config = dict(
    hidden_size=160,
    num_attention_heads=2,
    head_dim=64,
    hidden_act='squared_relu',
    norm_place='pre',
    norm_eps=1e-05,
    qk_norm=True,
    tie_word_embeddings=True,
    parallel_block=False,
    extras=['paired heads', 'gated attention', 'exclusive self-attention', 'value embeddings', 'hashed n-gram embeddings', 'short convolutions', 'an embedding shortcut', 'skips across layers', 'capped logits'],
    init_std_up=0.039,
    init_std_down=0.0,
    learning_rate=0.00519,
    beta1=0.95,
    decay_shape='pow',
)
Each number is 500 + 50 x the weight over its row's rms, rounded and kept within 0 to 999. Layers, rows and columns count from 0. Numbers have three digits each. The size before them is the row's rms in percent of the matrix's.

# q: layer 6 attention query, 128x160, rms 0.13, rows 0-85, columns 80-119
# k: layer 6 attention key, 128x160, rms 0.128, rows 0-85, columns 80-119
# v: layer 6 attention value, 128x160, rms 0.15, rows 0-63, columns 80-119
# o: layer 6 attention output (transposed), 128x160, rms 0.14, rows 0-63, columns 80-119
q0 083:552579487420534545537484511512433575512407541612432462535460518503471517474494520526548521572472458543595517376516530505
k0 091:496476469489463509555543426539474507538484511480368544480538519497487419485558409401460537506506546479525519530378466555
q1 085:558534562451584539466559487548462450545478470496540517545549478518430525591552409465479547548499424450514525525419482539
k1 071:526502456492423523434483531516433496447523425471505528513486532523457502536387519521565521461519449530408474505389497525
q2 091:577493566483461526595586457490517520555465490497557452507583514474533464429466477503499434431525452432518392588509528509
k2 094:478371427502465507550466475445479462461484480437477521532501457469525441424630469439456517489416443509471487545461516540
q3 080:555543470591507463414502392484438524477550458533481501483555574495489513519444514487590474520578509462475477529531501444
k3 094:511459610518500465495515485466484416551466461497532498383492509518544571500539524509532499453439426513623498552460479491
q4 086:481572534568483538539446466531537433534511500510532518520486561442511537516514484447521531390471482486429499541536439522
k4 095:533536558522452424382509491471582506486514483453503452483552520426464603516554469523570417525496560497607478423497488565
q5 079:503462488512520407529444533460512506485483466514433480438563428415476458602554501413527571557535491433401500407515499468
k5 087:469497476436359453541513570590535426569438455469511532502446529465536522441477375513446523485542551436513497406453471573
q6 091:503448573583569417461504407512487483541486363479494471463593465488464523472488632427472524556445519556501512482432531441
k6 095:561418411417520482451533393417470577495530525570468431535416537464504564477446514520361498533494442538507488463565439576
q7 102:535478525501543550523444471596527525532548467408437510449436512499492465537482483571520500512523522493540449517594577521
k7 100:489531526590454500581386551539504471475569475484483563520467490490443498481566438526494524481460479540549590576531550469
q8 092:478454542580497597512551406507549521513514465451451466497538532501504518528481488487457496481388555549621543503431498488
k8 095:476562557485557490542523514424455468463487489504406506404517548497493481440464603462559482517567524507417504514522489475
q9 096:517450452534559541433484486593481498511507458512466521516505505486541601465496449503507566505471541480528471418589540418
k9 092:405492507434409475521480432546559526507493380419444545540454535518509514398535420507428429524451510539487517491481503565
q10 097:525528509453422460401460552475449472525481488538473563488514481558524451439514564487491527542600410565438529464522420494
k10 086:525486472556435577500507527480484505494503446414485449564521567530527418530468523501528477418537555504350481512497521517
q11 096:561492464403477456519509494525487481532539511531352475411413480516581490481516521445483469447619494465480512446506480534
k11 099:381492530551471515527410523476551470494496469490564482622564589566518543449560515448476492480512526567568445487503439592
q12 091:549402479483413536551539486501483502556457454461507472535558538487487368499540429562563529478579546459423476508432496540
k12 100:466550468484420469478570506528474547486390525523532491466456466586537516530463437471526498396462498468418562542454503504
q13 097:497448554522457599588543419457551514535471425494453423538441541510528496540521615523434537461508582494558427545517523501
k13 109:486460515494474456528501455505540443523522450505564515539521503499527469501611574474490464556577478521576529591503456472
q14 097:506456421457559522464534542508538503457499515565484529488545540426431493529492470355557432486538534539475496448474525563
k14 113:539558513486430549412494427501539509422550409492484396504475421539499459416443466449542506515470523541509473437614537555
q15 096:500468588505585486484500456498513523407473473578535475488536566539492587442569453562500424485450475483413468452513452483
k15 101:508498531540542542427480416517464537556476467492498616491458458536554503562470414489513441461527518425472524480435482427
q16 110:509514537421501534540503612393444481525539475601526457566429483438453564470498516484521493512569553514536544549487508613
k16 110:479571492456461410573527494482511503530517548545492484409467452439500566594463454442504462567464620510466531511502539382
q17 105:410531552503450590549470414484501472504456408479562430468495569577512437483506541507535458514501456534430440497492483431
k17 106:460586592386462428418470481570482434461530471473496595424537533476498431473436525487517529501539418572551412516478452482
q18 101:463483476670494560568488395545502418529464468518385501561498455482537441496548478519497474501445519506552477515447521522
k18 109:551477497568567508401438530534500504431517426510503475377586509585471553457477455481524457514491545472519490484432496463
q19 103:423451477627474425496550501488467422384471465479558552457523492464592527528482520470456444511525492495520542504534488415
k19 115:459468507475474463471598533471498462433520450612486510440464410475439523470533445436409509499538435518474449460392600481
q20 115:551440465460557555531498478489484386590577539485504499526528475583595401453522636439469548465540483445489459534474453498
k20 105:514526431461487470437492524448443450571469534516489542442519501482604554551491451483514487477394565455436495508539492553
q21 111:489480413463540443490550476462489487472486481481483632484553527474558539523524542534420492498471480466439499462570472514
k21 106:543553473502507452505452544532466464509530518483455546478581539488461577524498473433608469487471499559502521574455555504
q22 111:536438527456501460587486476508412496458460444435403530535581543515449522490460515613482539455509512537513573555569490496
k22 105:470447490498460478550489448493472467539495504481445466448461527492422542500511433535554485507596464491539456438429531415
q23 099:389462488511493499613509510531554524520440549469523503506626555524556446425577499488513506429506375529473506520438432427
k23 102:545535554470539497491422550502582479433539491544477435550550470586571429530489502380488477534526496527495520559420460437
q24 104:460449487526474463536599406490483519526513540505448508548539521571496586500548560529497594492599446502499542536441474436
k24 111:573464513560398574530440525466446525443506550483500449478499450508508529440475528589471501460441535488569461624520486534
q25 090:562507492513496514543517527545487521528470439512571536452535447532481453445526496486467475561437513534592520579456529515
k25 104:597529456577494533496492549447427561526476508504428510545535474494510532419525590506510514488538563541448604452469464479
q26 103:496595547500481602568564439509466545537452483557537513532391615462424468407457411505549502506459510633478490530503472544
k26 111:417415458543484399541458520513537532523459531420444526508421458487524514421499461502517500423468539434539510485478520450
q27 098:553517504526535539514428499450338544577503468417501540508461498505493477456549511453490548513482389531453536488549448424
k27 107:547597513458524434516397474505512546561534556437520472475529491548568563447471563511504498469492451576568404432501488372
q28 105:559463490507477453421500565579458527489514608559484487586460456527535533605559615431541486446611497541485489535550615491
k28 109:462504469488439565535527573500409431571473523509509451442502445529429558481455517536464501470386468562468589515494493496
q29 100:535490468405479489489549526500448457518424554557508433478429522554507480545511553462487573406476499440566422436554556504
k29 112:471505473393526458512555554477547514476451502588532471464482567490530470459518607475434513521451459494427464521538472474
q30 103:495525552503470468500522572435528446545479533539550500428494566433429527527429484411558573528681500446371521463398496546
k30 102:576507434498507497545443530577553480493545434558519405433585506611479449505537593511466496452414457605491484465557521515
q31 099:481499464474507429517507551457452528486428532483509493506451451459491489493462561519480490451568486528473552474496549377
k31 091:557490610485560520471519490507422455499509511556528516502511537487554498487500479457593480499478463567473526592512486402
q32 085:504425547466447528549412590516595488478492509519531442568547492409526486535575486514460538444483579506464527494544451516
k32 088:459468524457496550455500503591488449477566555472532473527507466372485411510434497458521422481517567545533498618481450503
q33 080:464482477462530552440527509464516466529398486406477570547497490502532538551449538543522505500639476531563514507521505469
k33 097:485485452432503516526500441413585505444423537478597429485497476421559429452376553517594457463526562480545496572427578436
q34 088:439487571518540576523513535476424481571503476507463515606467455553483395557497590512549512417531396489563450434552507556
k34 085:489432471446509573447548578492473453483511594368461455408563519524453557542481480480525452521534542562456430458464421369
q35 091:523454564551557535437514555532477355484545491455545541569482480568430535573506581548499468507453569490524566388521425448
k35 095:580474510527613505499533556415482474446540580544465451454397525612458435576489522439500593584558462590449528467485397444
q36 089:542474496454515471480428494454515412446561606425485546425465479414598466510554498448559573555568581544449484498406486497
k36 093:465463502457427527475585473466548530555403478540516530513437470510558550496470423527601536441514489400497415596497539559
q37 094:538532504549541450516548473405533510496542485542493465553569458514542515456495536470382472462540475460541420554526488519
k37 085:445546502606513511480482553566536531636560482454476494503446511414480395506572515586491499390425470492461538510440503502
q38 096:475558554434398499470466548532528466402574607541380466532470430483555437505453551482555520509580513457464463508494540534
k38 094:571440585478486548574541558445510437494590551475514591578556544471570439511463447474540593571613558456475537501497429486
q39 096:474489525448590565509490481519513545511603535519588481549546468510455569527523461519485515450468674434577483506442547474
k39 094:522523474486552470494635459509513488524534457486492512522448489391534622601540490527480485527481474530620405460489481470
q40 096:527445567548426577523453460521489565588518491480630508576513489476537425501535443443467537535550440470477520526514460506
k40 091:495448449550537504482474526601539564498450461511493490562440536540468474435351508417447457355538505480481516463514497494
q41 096:490511455447483390434539473558509465426522547494444511479528533570580496337460523509481590521510550546457502464470493444
k41 095:457401460501475523562603475442512489517501588459483486532536516512533520514487512536481517462552533584466451471580531564
q42 102:505491529522469477483515570522494541497413638455517573500427537421464567541458481417479491429537512448389524486540479483
k42 092:464444483554518499452418515529562478539474519394467509592583490423504553489460443595537474513481542428408503526480512503
q43 100:544456552539560509600446588524444595567425460454481456366464498488437533486469452453527549528401504476497501533467479434
k43 107:530614501585518539524505537449564510559556441441468454447569465513506485529523545536547417467526607485430503640447459472
q44 107:535467451543529414527479526543552474509566510465440500408507475447542450571570621467558588520504502503384470492451452527
k44 095:534507511468551465513396474564473561503544513367506536515499453462481479586506520452543545499508527440613481539479431490
q45 106:504583565513540635510513478439483537512538403633484370500475518531484553505414475518569556447469559385525530497420496539
k45 106:433522486466523392488501487503478455518372461547517534522525482425518536453550410532451472439453530531496515436580637457
q46 105:401475478518459440535480480576488504494468468513403505495477518493531492480480471493504458526512395427402425567479519558
k46 103:509490416498562535492457494510508625439467516548547494519445558530437461604425487475554431531434480490507538495535529464
q47 105:443465482438531533477557526599477405441554480454484540622511563437539438454591491479515585493483505469468580517573531495
k47 092:418488509515569485407521561569463433413519420550574543614497570502499522477500535483489478460462478453387434509463507521
q48 088:481388469457494578500477450540563443480517499472478494541465499569545581527463484503583492492475500488540563504548476581
k48 113:499509502567472482462507554496434543452430457467486565564536495569502488525609460536544605494521538516434544517483437464
q49 107:564459414460514433506501509519516460451471493493506500486462560424528505558463529484556502496462455499549486578495547444
k49 106:400469451500592507560539443516495588550518489503492489529564490428493532611477464468624496599489485604503501511377533459
q50 103:587505438479496456498562506520521531488463432444494542464480481556553490466465457409507454544453461560489483394509493473
k50 101:472448470489586546433576519601461531483565584535473598566525491517468501492406515541461535457544466441533508518425481540
q51 108:548634471493541501565387507545517509494590495425540566527608500514512470499483452528590542446411428504529499572508444446
k51 102:568494550556492507545411524450548505516471523494479496426501457440464412425525501478495513416513472404510492463432540468
q52 103:567528565531588473502471473473357533458597501506468558515501594521491584441563478516450464506500505426406439541436509512
k52 107:598437485420545486523485563523447584453369519503473488485435482548413536472542499496460512570495504434486546438388514529
q53 105:500544544582546543533539598486487405625530539427469502543534549488482468402482520489498490451417468597435475516538547469
k53 109:428458592514449495473513474499534507496540464496549537573498510571447489554541512462567451442525518533561474395554540589
q54 109:451448536474544528548546474556515527463517454516576462448570513384412501559498506551484520502391572426527534480492420473
k54 106:535602478556488543511547525538519472527451432508509499457548434424479430501484502548505512426441471544422467550514493526
q55 107:547531558487570547508506543505435579481442532499469564508425477466491566568529463434546523499510510519597560585494497476
k55 099:486436523575460532572470484523530494493587508573419491472513425499368445521571494511483446538423534497446462582468472527
q56 107:558493559488517485582428510521462435471456521506516550493549535529552456523559493433427493546477506521527471482479431494
k56 104:584572541509584632475307533434510508433522497477496531505482524535507495481520511436562487547585502561452521458491478508
q57 105:446533451493541518520459550502541544566394510450541557497545435431523489539490478522514449493570484551487471611473501476
k57 110:500469464480474533455435524514508480502553535590539502521504489484515505485518430569491470533578553525486473509433459641
q58 100:472551510581601553450416526398551546515515506433522510595442554414454480493527510493528517459528428513451621490563512581
k58 111:533487504432484527440516522533501540481413516451453537478468451537466543468512455522583467426569580521509538505403424495
q59 102:481537439497470514508565585489533539466418466588511399459446582522506534515391513455470544526452514471625494551486483464
k59 105:427549501516438453522554503428479441562477521506514479528402604443487473561460548487479470484559459525509561495526506521
q60 102:498509539561594506504499591532577514477486492363576394434562414526558461513491476529503483545521484562430517427600470608
k60 109:497530432516550527424510495542439546454567501523556498538506406483514510580534527417540558547550551420468601433391501492
q61 100:478499422482469459356540514423560483433523464490590547469523486503475419533419393546475425527514449482423528573522526508
k61 107:483564479483438457506528455456474521528460411549510527626529524487627450503553490498459458462497398502422475513501602435
q62 095:516523548515578448556564483522497470419502499504516472409589501454480472420496583480559482604497457418544472517410406479
k62 103:469418485578448541473499483497497493582499566408473459498579544470507460499529475503441497502424480547515474501554500564
q63 104:514499538476539561592563590576504463519523549470506531438474472499547479408602597414602608505445503510452482521478510529
k63 102:560509468492555486453407451454387539492509549487430520453491447474428554497456499543481443512460513375525505524518503471
v0 101:512516474521554557389436603422508395489499550463420493626409447482398424545587509496572453534539521611509445482511389528
o0 104:500524423519569521473490582529535483440519502453438434577597527485529479460514589498476484403543468442419481534555537545
v1 099:510434558459373534504469423446522392432527444396509519529523417483556514461526536468464468488493553567491451588569547564
o1 103:468521473496553459499467503458519516444442507570473483522465585431433475507551515527565560421408518429483486449464498507
v2 108:528472493505460442535499466505470455509535532615529521561405533409515504532460435484558520478479469541557416609449517467
o2 102:535482438446506443477480491468571419539418479442555483443516466504455484480465527470476543529546492479506552510525607499
v3 103:514592548479504559572585557443457533425569649495502546512566505552506530488468480563518454509505457565481465483496534486
o3 099:459482490410588488523395483528421461498491493415514445547506454539585612438576481417579525562462520443521508429540501497
v4 100:457520499562401443538481507572532455550444454397595501509539508556546452555524413431439547524543441434471469556463594499
o4 099:571503516521449494457532401499424580448497486543455465433531531468580480513565483435490499565449592599433539466465553559
v5 101:490501494453556545508511594540379464536378497460450510477452515459466570476446442556555489511536446561552520578504527483
o5 112:505502577449403473524553583511504435549564524485531414530456550470514563438409437482429494496510533484491512481547613544
v6 102:497537473531524438412484540452493482425474438491477466553443488524497551456590476514481412495512434445544460397476491579
o6 104:520430537516487498488464492528497470514507452417500583440450503445510521487483529561422474448557488621494556504473475491
v7 100:521508549442581495535565498406523565477524492507482508499533543519519507637567481511574486521484523567465596436502517450
o7 097:497430496427525478456508499499428549439545421558589467478460432533490528448650554510486588452465509498485480558448541524
v8 106:502502496415485507601491501421519554497552482479571417526405463466470513457575466521497568490476482546546552606534495505
o8 105:474512443643444529501470428552597462511515487488544578493534498484531418433480535461508609508437490475442439553481488463
v9 099:628531503487405584468435512568435462536474421480483473529482450524427496516527515405449578489499545480530459595435534469
o9 093:498506405500426502509457465512462569558448539537592551469590504502549433436427518477611497476612500586503399576526504504
v10 101:479453440461502573446495554522430385532565543490555578533426425513509391467583595560582561442394477477499544538502458475
o10 106:388514480545463512490626491623474369467506496556488596526535522580497483568471505447527550353479473430520505480473508456
v11 112:457517550473455504575468530517490455482566536461456554553559449430511515553483605400454503445541517502462531592507553535
o11 108:484516579460451549509552432512363494428545523530542550440530571501466429393485518591394536474456557532478520456513492502
v12 100:527446508501375421498496474400473510465469512523470479543503455432437577560513542547410468505559571485512460444453496541
o12 100:380499409528482493460474465499535510472483441553487440403555454491501485511551503430502435563477442532487519504481524522
v13 105:459515477550495468510594512454513465571516476430473517524487379394556445548547417495507552512499439441479531530534462442
o13 108:538492456441503550529474385523522474535544523492468469580630476401439483432503483517491525428597566462536567497569562549
v14 109:452514467507462586495454470472515532516548458522614501422427542435557510534543465504628559575481574490560507464494420395
o14 107:475547563497557479342509553509558497407547492516540499475490474475512485417484457538454549530560562509514518496516468533
v15 099:546592566476499462560500511502486542502482597508512558555477479554415510523464414542407437484502514484497448615456546522
o15 094:499497381518488436447540580476454485510433488475529487569513462524513435505575472482502545458542498528497539527517492517
v16 102:475473488576358518490575575519601503552436464480590567488488446466473417588533498466467435467478468520525590424443553446
o16 109:560588516468488451484511470466483497437503560500487574365530436411532599530506533519512501473536501487530475428512420499
v17 099:486490436519490495454562583534517521467541510540554379523365458614482545481475565512503502471473528411499467488557450424
o17 100:634531536482493464477400504508509562479482534507413484390454567533609544543448533414462465497592443510404550537564497459
v18 099:498374517499456485532466502478466560524543583453501485402511454555470550433544459538572442552551497476452554460526403471
o18 097:484559520543536584479575509591487459501524416562441527516436376511507608449494496415485476565508498489585490528550515554
v19 102:560524436569485507517430423547506513496478488439454512427473408433560422492557616414556543629483463464645471491495552547
o19 101:485450468488442409437581398379508479538527470490514401435496550504468443473536548454475513506549552498420461501483435553
v20 114:625590498599430529519512482460452502520501441437384451454497544430478479400386469562485471414557548425499569438498453462
o20 110:469424481457518583567502485509473486503490490555435399519479493449477480423618500516541517537567471514550586450417495526
v21 114:495480489551424514420537495457472525472538497568488544504571600474507560477519503504438524524506476461569435519465532502
o21 112:504492476478462432488498511458471519546585506571417475537485470538446575489556531524493520513514555612597414519505517503
v22 105:531479564495446429533504398457489440512485562532519525570434365499481520496471528607491482533480509468453540507495527496
o22 093:466539559492593430485534510534469557541442461449463548553558430523525526507520467450485471344533572538562543497463536563
v23 107:467473556376473594559499505547410537549522485512489490525475459434505500557437529570596483510579533517512548512520516552
o23 108:509485503404498444522487494506499459508507438357528534522533572529418524506502572487524541459467470476622480640521491452
v24 103:522530532538448537477488591576516506571488465500468495541503485517563569409553560579559476402541468494502408512560471568
o24 102:496359498415426428428500544443532479580486498570402529539471487448477422435418557499535495442508480503445483437572535478
v25 100:516436419473494501494519526525498463440483499484511417484441436519479568514526531567453481482538467414404595529544509429
o25 092:511497527429509516571504485444494461509479642562513481442511493440392403503429518465451509520541590647586520630471474515
v26 092:601449493459506518543544549536508447438473429436508563474443509422491484534488449521510531549463474472428530443415449527
o26 089:517404462539454496473435462519458498543479525489537524508456429505447498475549519521511443544517441386434544520488509406
v27 102:509420492455496507460567609448571550511451434533538530625539547456578512522448513586515559449548515528579619526506524505
o27 106:518454455463553445476534459455413560574347579498446536469492514484405594451457475461443512430461536430515556587505478486
v28 111:434513498507519532549533511593465520571546479583457495446404476511489407475516524575505427452625422528549605567456423409
o28 110:515423562447453493548593500448540472534445587478491489516444427569515444528470542467454465534595601532454524478340505442
v29 099:517463471400593495531385487493464545461527504434577532474525433469526464524467546326489498496439527470517410456395415448
o29 097:418478422439468446396546501477503498486570442425604548436500581507493491505414453453523543625478493527500441449579536633
v30 094:498537494526432396645568504514516490488406569484570595543519558543506500560419490482506540574506501599583494517458467452
o30 090:441499546624502456463555534424485514442482512519470541586544421489538528446533494514455487425422541534547510497596437552
v31 103:523497579498476474556494484458468417564603602476444482508489418509478540497479522537579550462563436528432435446421463465
o31 110:496502512532574533517474436508508492462475465488497421489368510569544473510568447497578488499552513519427511474553570488
v32 112:460527486637488461546498501505494561509480464528454506492607495423510425544489522543447561556380430500571432461339533535
o32 108:567467508532449497542545352511427540579514522473482614540455477465481487531426462587428499471509489554475481519465477511
v33 093:558430519426556455565550501505491550486483496516523606533562558491542443434499631484465522534448456427491597465508520440
o33 098:424489465506387445505527512519441475547466481504482579484553484526486492471507496531415434523478494490538465502523559486
v34 101:649473473558488503465577585488441530528460623458447486599494392535612489438576382461411476479540535503499440516492463519
o34 093:483558419588460489404486467517563476439497543509528439441511597484471530536486434477508475479565522550584536461488464498
v35 097:526489480523522612489534475462486523577481537474482449497480494565501506484476561539448521404488397476451526499498410480
o35 104:453521486468529492511482542479472439423491557467508567423570553485437457576523534476522525569557527458460493445521460400
v36 104:448456533472479452491485524501482528442477554503474453639565465555523563601508534486478527460507570496530537464548572477
o36 093:434556576512533511489416496459475492458427464503521572574475493515428543509519502530562460526485461538633544506410507549
v37 100:476525545575435487596580544417565462555525411525504466454478549488477492505451476511461450446490431599483480488435501523
o37 097:500503443491517513479570586563608495519531547504554544444451417523524561529441550491502479497533516470439474481463448520
v38 101:517435514533506542461497482531523622487510480530500515566461577502509384610470486476496522542570514483571465548432482570
o38 096:470465538457505521557527517497396446650529519477505505438521571540542534533550567559513445584572498510532502507426491503
v39 105:469492517465529521490384511495427572526491545602565576527514490436498458503536461466531479492460531519584570402586495484
o39 099:570465517497545557431484529461492434450540447561586466521500444527527489568446515620478489458475525538495510562541469492
v40 109:499495478506548495529442605505487485506446506511479510490577621455530501417594472472593520532541527443417498488627494456
o40 110:549521542502395563440436566523492447496574543564486491505399410468513489489476441496490524508471433499510508450485542437
v41 094:514542529548473496538489435537520442505544428541458469545418482521406518513449475504565586519457493493530439535514432549
o41 088:560467440472465498489550443386508451490379425546435531503477608542462388459497575498553440466477597486444548605477495529
v42 096:504428496554444540450394556422550518510451540563526506576485485415419431494463437472462472545526443471502557468449553536
o42 099:515448502507453455447440567481475436563517518564413409446564434481464524481512463483481489588491437443522479432506500480
v43 099:477430441569500508540529441566513500383467542525520510516421530545499547477441502471549515554420477475464534516549482556
o43 097:484569511490463504491406593469440509535493494471505518429523427482546446512483433562456515511548478485577444513559462484
v44 094:523516468506503495497489566407466502534544513466548498506537405563493583394522553534493553495570578562460547409635393526
o44 095:496566474517544477440544535551544551473567430511521522527479566463515563448485423497359449404568487451531469575572546479
v45 105:492548488463408475498522448504481479353476510463401564494555543538424510446413547512510480529510486519486485489521493456
o45 105:504456506514515484566471501425459495477479468444496422516525499478489566399592510581439548528513476511564504522545581424
v46 102:467555516502532473562508479466471466575543419574459462525502490473455556492539483448460505465578495516552515518475559442
o46 097:481460518480482519580495458531549452417477518450405518433498468515489490529433563536525502530458508476461504513524480527
v47 100:514524498659539441554498496545483558599481587564439528497481437518551565469431445484536493504479430491448571480525551493
o47 099:500477574550512568516542505482446506468607557413489442435564491429510506454477465531484392505512529500507518539445528483
v48 105:487564538506494523459535497455504515435632445363525576563593508547393476571485519502525517548541531539486496472465488512
o48 107:523461451461669487532543396519474434500488411575459550569545517467391544633558492533493436588469599449538522498522500490
v49 103:498493442500469477580517436504462435556470485423421477481594505607452547536496484549429507616504574502488555541398483507
o49 107:537601470420496551543568434511487444482483529480436528542511499558515362547492462445457490525505631440597446519475507481
v50 093:495531576491416411525523446520536593550514599496479497455535479520510442533568537496435492512514433498485520467506480472
o50 100:502403456517549489432532522522495512423577503545493574531569478480524498452497473548448396558493581451532570416468560532
v51 110:480532518549504493482483529560500496452544468554510548590542446476497467544516548489493547527516511474493408460496508450
o51 111:518478575533478584497545536553449513548471456554485567482524495489479531494490518564479505611595475468534537579555444484
v52 102:440474536545507549544441543500538485480583507475411548464476485513419521479608567532460547467471499506518560358466560583
o52 095:437509508464525472514476486416488487464549437599496489646616483613459577522485467466483528521562519493473490591489496510
v53 105:508459580542494500501508480535574514392524543521479603488504468449386546450459535504445520508516449496519536471428503459
o53 108:501493535483567532511549513474470544518417492453467505479546375467486508575543528491553547507377442515443464606541458449
v54 100:470367505526506421487573516560481517505499453505499509534634465461456445595503461520434457461424451481547537554536457473
o54 097:507506456468454478532490476503529439527509538451579502468458586416528475532425494525443500546501480495542685400506423497
v55 108:493509472599527491573471425487472538511438554548550513399501442471534507509518493464563519570552406469439540519463463483
o55 113:513427551477427472540411414562454544530446511547557432516572584475551468534510377473445516527520534506475418465444500484
v56 110:501539475512485474519528445534438493480542554497534513503497421608462430517520603545443473455585474471553479486543473487
o56 107:450470510490442461505492469419462505481540509519476477648462518482614495584523648537524494460604467443546551511499460504
v57 104:543454545521496436472557552470436486558463507493544487493442440445452466526536521447438513559486548473458497419507487458
o57 102:607493517500460566523487509446377482505526435527480437523519517470441471474373482494451422488605505561461530401536530511
v58 100:510542567479482467503455556509546491510491433525522556526533491537502532510478616575524459466455465478442510474460379526
o58 096:514547510415508560456501503506483536524553497445532509423437461562516487487475450472521434514499470584539376454559510447
v59 100:498417519445447459503560539510457446565552473466473406484520404486487431494411512547626465508547494622560577490501548511
o59 103:543520565407492502484535393481441485548555517506518437559498588562505515437491597528499516458532492544416530576480509519
v60 103:565522547550498507528558404479414517477554447542385545529444490506463470503522579547486555509534509536527592528518429499
o60 101:479506456512579496495548551519643453492500488535502566450544474515483493501560494500464511497562523507532476487454486484
v61 102:497603430508565502497467539556485493499531550433537479449510499406500499537542482427497452565434555577506510449576447494
o61 099:542459502515453423481442523414447540488623454506584589521537560537487472439479495581497449458515455494477519523487411531
v62 103:521566510439486538503473556462518569461483496523463568422428432490441420541418517562506497445572370554494450553560493540
o62 106:538489540565496591550571566532423512469455540537540515534441467450433521469492545486463514535457510393484549537477509424
v63 097:535541648455458477424419535478496465462508533457494409469468602516457490491469524478556572527427550443441482504488495422
o63 093:473491566594467433505491484476494592517514403456478449522489466490457590447517574512530456521493435476546457495548477524
q64 104:473577492501506445567491491587465488455437564582531495433430555513511609581485587436522450521492596471518461473499521495
k64 087:480519488470536591542528420507509468426463428455522596534464528420463543542465452465642444487510525498473494441549559493
q65 099:480450518538568526467496541516512499518502487432467452417436420542513562444511470408433553441533461476436415538496540544
k65 094:502568496554432511542545529449503446587412462506473495447513505479461609487511485458545528525529366460557461519436537625
q66 095:571499444523463461468395536394535367419478505493431517526500491501522467489436525599589445562583413453533556573565436456
k66 090:538485472539541533477442491427603396501454450448451527491495477520484523529480488530519511515507548484548515512568480473
q67 106:500404461490490516476403579410434557515488496504510472510512597480571511467498379524439479497625470596485473546525501539
k67 095:431447453538500517383407489487509520515574507494521585494480471530523561545509574517476526562558602477502528581573417478
q68 102:583462496578587544559505467444352459470435500470440522445525460539451548455514508488531443530555391455471492593481584526
k68 103:510468545544485530421522463542458613423509433560495469460533499523458577479444559481478467595582390595436460464409580554
q69 095:529487507528505578502562535474478601614513484462517545526502540553456406544500421483469459437485564565494546469451513609
k69 101:461521541437537526479544514456442571503551487468479556386597521616601503584588521544452501483445526549450499402460530482
q70 101:398518529611567506413457533543668488570526498569481458501455510443468550509504555408474548505530492512481461498508540536
k70 101:452512475454533486429558582496525382496585505516489497453431464477520416467464540529473518541493649542580510501491410530
q71 096:535533435500623531491595431499586513509520429401421440499576456499580512495490559554462457553487553513487417444518541463
k71 086:457540492573572454446526487564559452474492536512480484459496538501567530512477470554466407554626463464521510447448587492
q72 085:570500598475490422542492471488470469544482472455595451538526550543518590541482581559479488595462603412493459501447457433
k72 088:461495609462473469499470476485483324545457481550524488502457525483528515521510567497436478558408504459496417522536545415
q73 098:474626489534553552453564470536582430441466502480564552552550496543440476401481474438513458542464477544487499395509483519
k73 087:501424387508526469540471474526498457440447552517478554512481480582510449446508572539499523524554480497572561452459534540
q74 099:536555463508537497504488537489408471531591552505507513514527476514489454442532527405425495399548434479484491521550538535
k74 084:582495570537519532444525534507453530507528530513494545576548497453455422492529492444503565416410418518455453415471447533
q75 093:503430541543511514541469540498520423603491403363487470567498500521557510425509501506437468477563477606549464446516568508
k75 096:434396536499567452505480550523514466515469447462527523487498402495486549446451501501463482456577548504603524540469584465
q76 109:529475672534394514516497528479465505516528573535530513475507558474480467574489454491468518530548444448509429538450412517
k76 101:552557582505500462529461536477413432561498584468522403609429537453507424484483573516480589449504475479562469527503436539
q77 102:501525464460541415456434578452481417470519500520532511415480436460514530495545564510516522478448522561561549444477434526
k77 102:550462522447473428496510479426518444445508516487557458430445392489500511396529546557492522540477575426425437427476506506
q78 107:472562512457578508462440461527593572442467549435485559520532447575485484473513471454478508476563452493581495503415527476
k78 101:507544556466582502466439537501595476519532491459544479536526427539524498567503508597362527469592421482595432483397493441
q79 103:445570526453495519488499384606493500512418507461465580452516432549529432573537515410529499502424497406458593470458455419
k79 101:420552507462453543469384494561481449593421556397553572441513485541459532513501505501577467466480515479540501504507484481
q80 107:608572450519468533537535485551472446446442450515428449572452402453466514450516578521456516496430494525471412541405523426
k80 097:496528498498402522460424529558540548478493488591479471542536517389586424532481543653492488557463562489535507480551543470
q81 099:456515467439562525441436491515421450538553541570433507582493442473494617551480479427515450513516469470512471451503577464
k81 095:437531440505541569537458425604483491460535555551588574551479510457483457511412503488421541465361415489536574475564620416
q82 114:499611458554602472470536580554515560530497473452557541557431497454530628483483490450482446438452497566577440479455544529
k82 108:435568468542513486427490573634470455535467458511497584525391516449582581504471534510477496541484520523561452421519482500
q83 095:458575599526495538567468515485466353493548576523497498363520531539519561512426483512426486562513500469476487426465545466
k83 103:423511464488553540542513528568499515463512525532536488503488549603444489411519591512503556483494576548394512448456478495
q84 102:450425520470406575467501491486500560556468450594529517629502534444478458506523478550473447570463548508543550541509546515
k84 100:542559581498509571504477377396477533540459374535463524497506509467514485534518449459454517545453504559495509440531489540
q85 098:467533512442427531497536444507506568482490501490445437526456503473543515454474608546453443450512593445433555560475434532
k85 105:519513544462426505491632478493492526385522508553380535451449469514473485465542537559519382484477613502489535538564439473